config.yaml
hidden_act: "squared_relu"
parallel_block: false
max_steps: 5256
Each number is 128 + 32 x the weight over its row's rms, rounded and kept within 0 to 255. Layers, rows and columns count from 0. Numbers have three digits each. The size before them is the row's rms in percent of the matrix's.

# layer 8 MLP down, 320x1280, rms 0.11, rows 81-161, columns 1200-1279
103:120077138144125090124104099173102072068113152102164200143124174130153046172120130108159093112179093129141095145067117184130127139143172116116112135105143170126161101149113055129129082107072095122097153142150079178165186105133121115117152138
100:160149116114094149085113117168126162038099123125135077102145159080143106152209083138140084074092134128123122122131127180108214189191128122187138136144120089150081107169177051110132095131147110138155134117145159105129142143119123140135090153
103:150115135121112143186107028129144154105096117168078090132120098125150138164135194110131101078183075127187085129106105058130147134176119068105171131141116151099089129081146120182131109129120059147165148122140143151148166111110070084123095119
098:108118134116142129176114110148123157129135178132161144173110133141151125135111161172128133109147127190138125093170134139151128131105155087069147131131084144146147092158165156148110148157115168136122153123181094091107131115105120131113123145
098:165074128133134120149119218085140096158151087067150122142134099132122144097133077070119152152083138135120131112122126173115139142122136111215166126129120098113102101189139169094140127128086077116125111146113115081120154093150112182157083099
096:117110114122129138136159137153142130090131115102111101189080125132137139146115119148141081102089049084107180157097092087150158093176156106150143110081091148088139157105116121099087129186180135132122060137127183155107077095136083140111112141
101:121125122115136159050098131105110127113159144153105107206117110173180085117129119134144150198091140128154025141131118172161101096130153139155095140125075083095137147155073144124086164093148153169171162169184138166134111091175196195125155159
098:083106117118101197129117161125088122173080190149071086100104125174098118129144075134134178124183142162149171133104142128144118143121170104118121167123150128131126133110088101106178094093097155169080086163131110150120108109066092161159086116
100:157159131124090158095191116127112107180127084090128145198117118160139135133099142120090078096107133120110143094116120144173098153102126090143163186179118068111137132106174150061156096143121063098097134163054153110162114107136133115186167121
102:099054146190155141174151137157145184149111103089149127121138095084171077105123136140161093127107127164113193150101102137137142154152156122098140154103084114146116104133159103115042132078101139121151148163123150128136078079059171098115139125
101:138111110117119100099175124134148131163138157108177134113100150122146095132180135146141131154132159069141161128184122104117178114117099155184153094091101198130128094127098135114155084136136109141145149185108148126118137142138080106139115136
100:136134128173131204119136117157145165172102108117156160072159133083118232057142113115028155124156150115112104154119048106144095116162170162204091117117130184124109144100116177116071105138152143112180106143122111169193069155100075164149098142
097:105178146162131177181069117155134120124102140114125106157187155092081118114175116089155167104140126114109186169145139122143128085120118131146155125062089127148091070140105113175181135102174141158145094119102133129127116154084076142119190087
099:105126116103135152122100148126098162106135118094148106120100102060129183135126074085203085193174188084129136134085149148092090233123095146159097108113098178112143193129124164107130133149200137153128160120113124130126110152206097141103126159
095:160102121142132144106192156139125108060145105105143190194166150123137140160110104143176121154088072140108086160174138133119111108098210126083100124154128163138100074131081176143128101095164110139127141163091104097140067113095105082154085116
096:156143129144177118142139132114046098096141087151148138141106101153095103159100079076153124131131103103191130090111135097102116145146148190091148134121075115140113121153110098141162163122091136180140106100119128143133148115087097075145103074
098:097125110232110143160067134130119118072112082134120121120093152144124125137137122170120153086084094136118158113124207125118148146145137156136098086171148154095108113164200105106149172159129094119120127155074098158099080094131169114111164110
097:146115147142154153090129097106123117122176125174159035106079144135139103173084111177128103088130088110074102079149133102126120162111102117128108130098097153143115159111102103122080113153076155140066060145131127154121092147075156181130216113
100:163143128140135162110100098090136166075125140090101053191184145098137185122185055127088113153137136124106086125124151131124117159101115094152185123143163172147193142087170136147151139119128141142131115141109048139135102121133128094096182172
099:122151121100152172035133157121164160115172135157162147113117086089115110137138148154135078116142137185096108146079128147166173110100147146153156165151077107188085086125147111048095202149057118174157138149154121142124083168158151160119109133
096:142175115130127145118169085122128162126139148108090173184159155157138127134151183159140101135157093145096121114109122125158133101104090134109191129127083133099129139154172165155190092127156111071105105125175145226158151133110161157173162120
103:125180135081120168095088105125154102094120134162103116095099103087116122126152085086151117139107138168097107127160146132081055155161120132157117130126142173098085128129104184133110084106122130134164115161097090137139155106126121114169100136
101:088129124148163108106080115130115120087049098130106115193124138148156086139176167116135118173098119095146118157148150126141123147091156078149164136133112181143209173139153093151182171125049142120081182113091130133170122149095121085144195142
102:121121126109108173171115100100142141119131132142132171118108155152129147121121096186106179138172148135138092144152085121093101055124112111088138153086119085121139055113143133094190135157149136090197070116117097147113148094105135165107093196
096:139115123073083156135109156144125149183135156119138124133191174168109207201114100154105101066102101121118166126086114063106160093084106207133115108108110072128100086160110096148150132112076169135146141119112137173114144118098132106127142149
097:181108123040124171140134040130129132156074133138136130069136133148133143113124135096101146142116147174091134136152110137135153162163179120133092075159154097129120099162141127063089096148103097141171210152156083169092027185193129110082102092
102:115095125099125053057169112137104138154154141155201088118149105130109178129110134120116101159114148135055127120131100159155154152115104146122183131093165137052080108112140114158091069122150075061132118087178111126170164171117135149158118099
103:101159143083141129133143151142135088150124115140149096140190107179114173185101094159151109117053151139190121168106101150149130097132086119150137128179118153090136127123113144175149161116135097136137131134117182130186146165144146139142164200
101:172072139155120172113140180143168162159168143139087036159112112133145148109095043142082201147109107196153132128133132160128158136144104146126121143171088100174124135119185182181156165149147151142112139089163162150120112127120163143125144097
103:148104132088097123112131132153099158163086104146168207190106192146131129105144157162116082141100104152116118126158142166078161138115146077137097123143117121137103144120085135140108067046063163104165104122098146168101084100121134104101163120
102:088072133173132093069195126118089112133140142108133084121101148105138171133143133133165154078137163093130177170110108153119138120102137089083072142134068204148096062143074142069117038148159120110109119139144117125145109136208139182122072111
101:105129138085136138094082217094123142094114149101106191083092185134120113139097128113121149130112090098172150132149137103131135120073078052137090123146147059117142106163133180099074167111193110148144158078150052052144149120072153152122058085
100:098104111144106153145089106112144142146121097158096174082102085239161047147088104170122129079127111109134164130107110096155129149120151142139156145135145127120168154176096053097087043074130167159135107131106125106162156124118129156185162108
097:146191163119108145141099173153139105120164155159145149121131131053148132112120167120101143108119140103133124111133083117145147116139115104129156145161110135134162129130177111065115103150114154072170094149118143097123113219155091133185145150
101:097150119070162156098149154094132129034181131145161150173087159164096123151124134188098114077150157123094108100120169124114116084106106070123168103086086095128108084157156121157120150173133133218070147151098118114106098189116099099114104114
098:122116165140149093190112131132159150135125118124099160111151102094116119176145167161122110121155148106131150127146154131137146141106106100103121115164143140129182149112181207103114136166204098100092129162129146120176102163137166104192075171
101:131084123073072165106127138196132142129097077147100177156171117155097174150123182167112120069116076136035115076063163066105169154130081097104157171121068139077069105144141104109129096154133105134206149115120124119118163104091064141084197144
103:109122129162120131144145142129171114156083087132129080109126126133175150107142056149145158079170136106139092147132117115127104127100160084154166119135177183125136193140097157159151081152129096122150086107139086107120171088127157087111104156
102:155152150161087154133109129128108136169108151148142192109153127104148115121151076144169124107119118128115103141060129062135056097144140128117112129114113165118146151152153104154099154108139054111105118209136099078141106246130133115106163145
098:095100122074160095151140148165094134132062145162120165148197160077109133120126152126143117111146126118162147158177126086109100155139144060104102123192119183117068109168165117122098132146076074164075116089153175161129123060143139117177113146
101:085139133131128188124057149114151150177101124125130130193167157085124160140187101085116147201142099085069093136070131121107085065128096068173136132152137149113149142130165124141135128122134157143084162147141128067088089096079115108127140125
097:149117139132091131122124092159084159093118147157092169194130177123139103090058154137116115198094167126086148170142123173116166117148155193155088121168144168119148110171175140182060116131162086140116094163145205098140153075146162148101125150
097:116159119132138122158103130132162088112161091146133119104171160154131117034114152134096114120128140124107124126141161119094136115133117200149134142100104103109032064142097119125123127147164212131171143106131112145117113061158132153121096153
099:097102114152164086118122069156118125141113118157134100139126129101120097113124153117190137163099135093083114123128120169121117092139142138116087124074109126137114127099177171156129117139094139099159133101104153096106129069167157164174121170
099:083143121188167102102120071200073154110061090100141103101142128103137067104117082141167153123110063118118129149112135149122156165155073147170126091098129163079056114104175123140161090171153111123079143118106147109134190134190121130074161128
100:109112136094142167188104123150131149057115147159156122144119091143099134134141084140121075133124117152178144159123131109075146149185116162144091118128129093131101079098124128152143118172181073176161162132176100110164113202098119134133109148
096:157097123148201116102134091160128126105079131192144133102128135170207185241126128161152165120064202137146111189123113140138134162160145085164151110160083132099174132140176121171124110162151106160076123119187090143114095134123134159117117137
104:104153140041143087162153082117101129164080148111110163145119093093142144111154061158079119110115140155122124097063154102131126111126163086174127141159154165128124145136084121136162139152090159103118064140084093160152160109123166106159175107
100:153128122179169150045145056067128107094120108152139190096081216125115120126123155194097148079125113159160168133111092104144180101142122130160195107142104176140099097173121209137110113128125095100126155155087084153145193144066159164116128157
098:145144131166063165073130195138150154153151074098115068161110125116133152099128184110190149095067091127125123110148127122133123172120103151184081168122142083097096091142138166102128155111109126106062056110132168127109148215134112079089081186
098:144246106041088135161124177102121124150143063096138079126077151120163182097088087082099130109086073166113114144134107133133095051117108143134098093135131115143136100118098107084172095074119113147123155167132091111107122144091157119121175101
102:147084122103164074143122100153086157144147160129136120121128128156117097155190150096144123133143110148133075135111156134117093107097115128120173144134102162107119144158092147125135154076194109144113156143166143156064106111077076140119124172
097:157140141177088082113130174126066106134107148167153117097023157154142162108134091132145158088154126108085177164112179110114151133121107131150100141083067173132081142178155144189089132121148109127107123156141123255159099125113158116132118075
101:112082149182118133116117128217164165102129145099146089094122113207124157096106123172141155168150096174169149120148176136143136106088166117114147095067149132152143119089133165165130158129109145084127162130221096156133163129096157101127062130
100:102145151184143179157134098182108138148069130091098104079108141163129199120102114128146105121156110194114163080120075073144095140168124117179142118170083144117148107135126152149097184142143104144075136139096119214165142171116111154116100110
105:100171146150145054119129147107160127137099203126121123142114127123129169097106167146160191125114145120183187058167157140154052113103107078121172125093155120124177122136114150104192111114149138125117052176101097183189185126090124119115118137
100:137128116164151135155167123160143132091123104117182167182105150123154170084127129151103152185105161115158113113094093094115163156134091110110125121117156135159176152138077091131122161157115164144163033096151163086152116149078134139124128092
103:154087147096136176145129174123139148128125130128152148095118130105120100081135057126120146206134177163110087147071151101104155121115137223125123127061112136073143100102098084147186189168071128117087145136124149109157102137152208153176175163
100:164036135130062103147148142160154113138142118138096087057142149122126069150118102065130165176107106153166065147133135116144173146121103124087141134167139122072118084129154171157146066111123119125084083179084116100140127147179154090113135094
101:141164120147138221144133146111154136114119113110205170060146139106142140098136185185084141150118103158087189070125158116087103125177116094170146115032111120088132157077149200159111098138067099209159203093117138114156156116109125160079128113
118:103161106095145159173153071144121129086138103089102085125133084131142180131133123083029142118157171151153182088197142090015136141127121174137113122115112117143148142080169111129162074153140109108151069143124118113144118109125146101148121184
098:139144138183073089130125164146068125128129192125089120133141065123123106155086133151148076128093101138117083143103125193121041166107068218126165125132072109200099124138124155140137092145174138125118136138116128083113190150128091143146134144
107:126163133113089130102106095116124060123091099070101124120117125140089153122115133054107181052133119149101067117098148156143149106147100122118163145138138129094111076117184088135157136175149163169116103132104180137106094123161073079122184134
096:120088123162129124081140113149192081049101152106143101106166123102127157160141128154135091115108083088107084050175164093106095101152133167088128108134151129108190176100056119100084138159138145170126160128104181127145144121086137088101080142
099:133077123131147137161100126162171131116095160121103049150133126195122136147146149157098112115162127156146128099140160082152099175165204114222135179109173118094110159160132111138112098137151211083101125103167140179157180117119123139064098106
100:107168120105123228111140091140104096104109131139127082155107155100164177157087154144108133060153134152164157096137097125118137074091118159147098118113108062102124129116169124130104156129167156151190131110144107196095086109156115156096159139
099:116155145069095124074160126113059123179101075136124161120115122113151048078091141137055137101090175133143078072167152153112163105168079127102107122089063163088115142119124094104120127194072132128164085133132141112144147130087132132104101142
099:112167106159134022086125132091143138131067135098114108101139129144133111101151144143142178116128113141090145101138069094126103046100080142124151157122163162060155100117132090100158154123155162114134152082112111112119141144107127161120125061
101:115096114089067126116179086087117152143064145175152141154151101200145048137115147092137138082113077121157169107135124116132142085141107085109117115122144153085127130141133136179175113129139181127144108151140143182108152096129125107146128201
101:159052105111174193093161079122101130054109152156085059120060134134135133077112115183127126110049100125130118087087126112133154147139155107186091114138145158074149150142174115174165089084169125134219124142169145131116139134061100102136163170
101:127122123157117135147138104132160099142118196108141071145134142110161104183164159147131111135104156136088154115066124107155167119107124095135097071083097042147129131114143108122160072111081205129168132142090160162152131127097112142089119126
107:144162141135104154098117108202147092154108178125084104121165043076117154195115141150172209122104128125118122107169142118125157071154070133141151120117110184103111106120186152148154124127120118135107126106159207110110101122142128109145138151
100:225116105123127110138137110098076095113154141161120144088085151110122093141110130113137136144139148105104131124123121081156148108160096101158189126146110163164133129142086197146134112128175176068145111096144149213105103078167141134131140168
101:135192141116066154113168173100136134079124089096155053162158122111100141132139163155116153113137137125103131104145164081080149134084147148114072108126128115128149169150137097136054090162141187094098142070105107155184135141146195104146087127
098:157145135104175132107119145170139138149118137100093099100141109120129162111086087127105149136136150150164116169100131103154148105156172154160110099123133157134095092129089100130165085108195117134159137127146061160117120116154087139181100096
099:117187151087167141135095180078112166120123149114163117107141139137119167147125077141131088178158101149128161066142152088169128109118225120119123118175102111109137169108188163174110148072090135095176086070114077116116154153108111092130153103
102:086089129107092132128122173087088106133116160134154132148177123087123112137175139177141110180161124137103083090130146111122078095119119136157134124171074116120187206114166121135153121103147088135137160130181081107154074056215121125197105128
099:098105093136059144126156103094129130167144149121135070148202126176119112098087125103110096129167137155117173084137092136143144080116088144081143128131167081176144150158143052136116115172110163122142094090182118130103132122099117128153125199
102:099141136160144124127179168138154077150148159150102085101108114114123202101137105124156111108087100116196088095167113120117139110165094160163108123150165140143137124120158119103109103098120089192165106122170131095105110092163120149150099055
099:111107132177173091100108187150161155177133131111182149102117154070070130138139204125161087094128144110100099126084139157102125110156195191103117107099147137171228137124179190105170088120129128096151163156110098144171190117130123096090122115
098:142157146145154109114123161102160135131184086221213069070094115138120106182148104098088119117161116152100121074140124166119201126122139141112131154105132109114118120110040101216128120154062112142102090164169121108128159147162090109121183161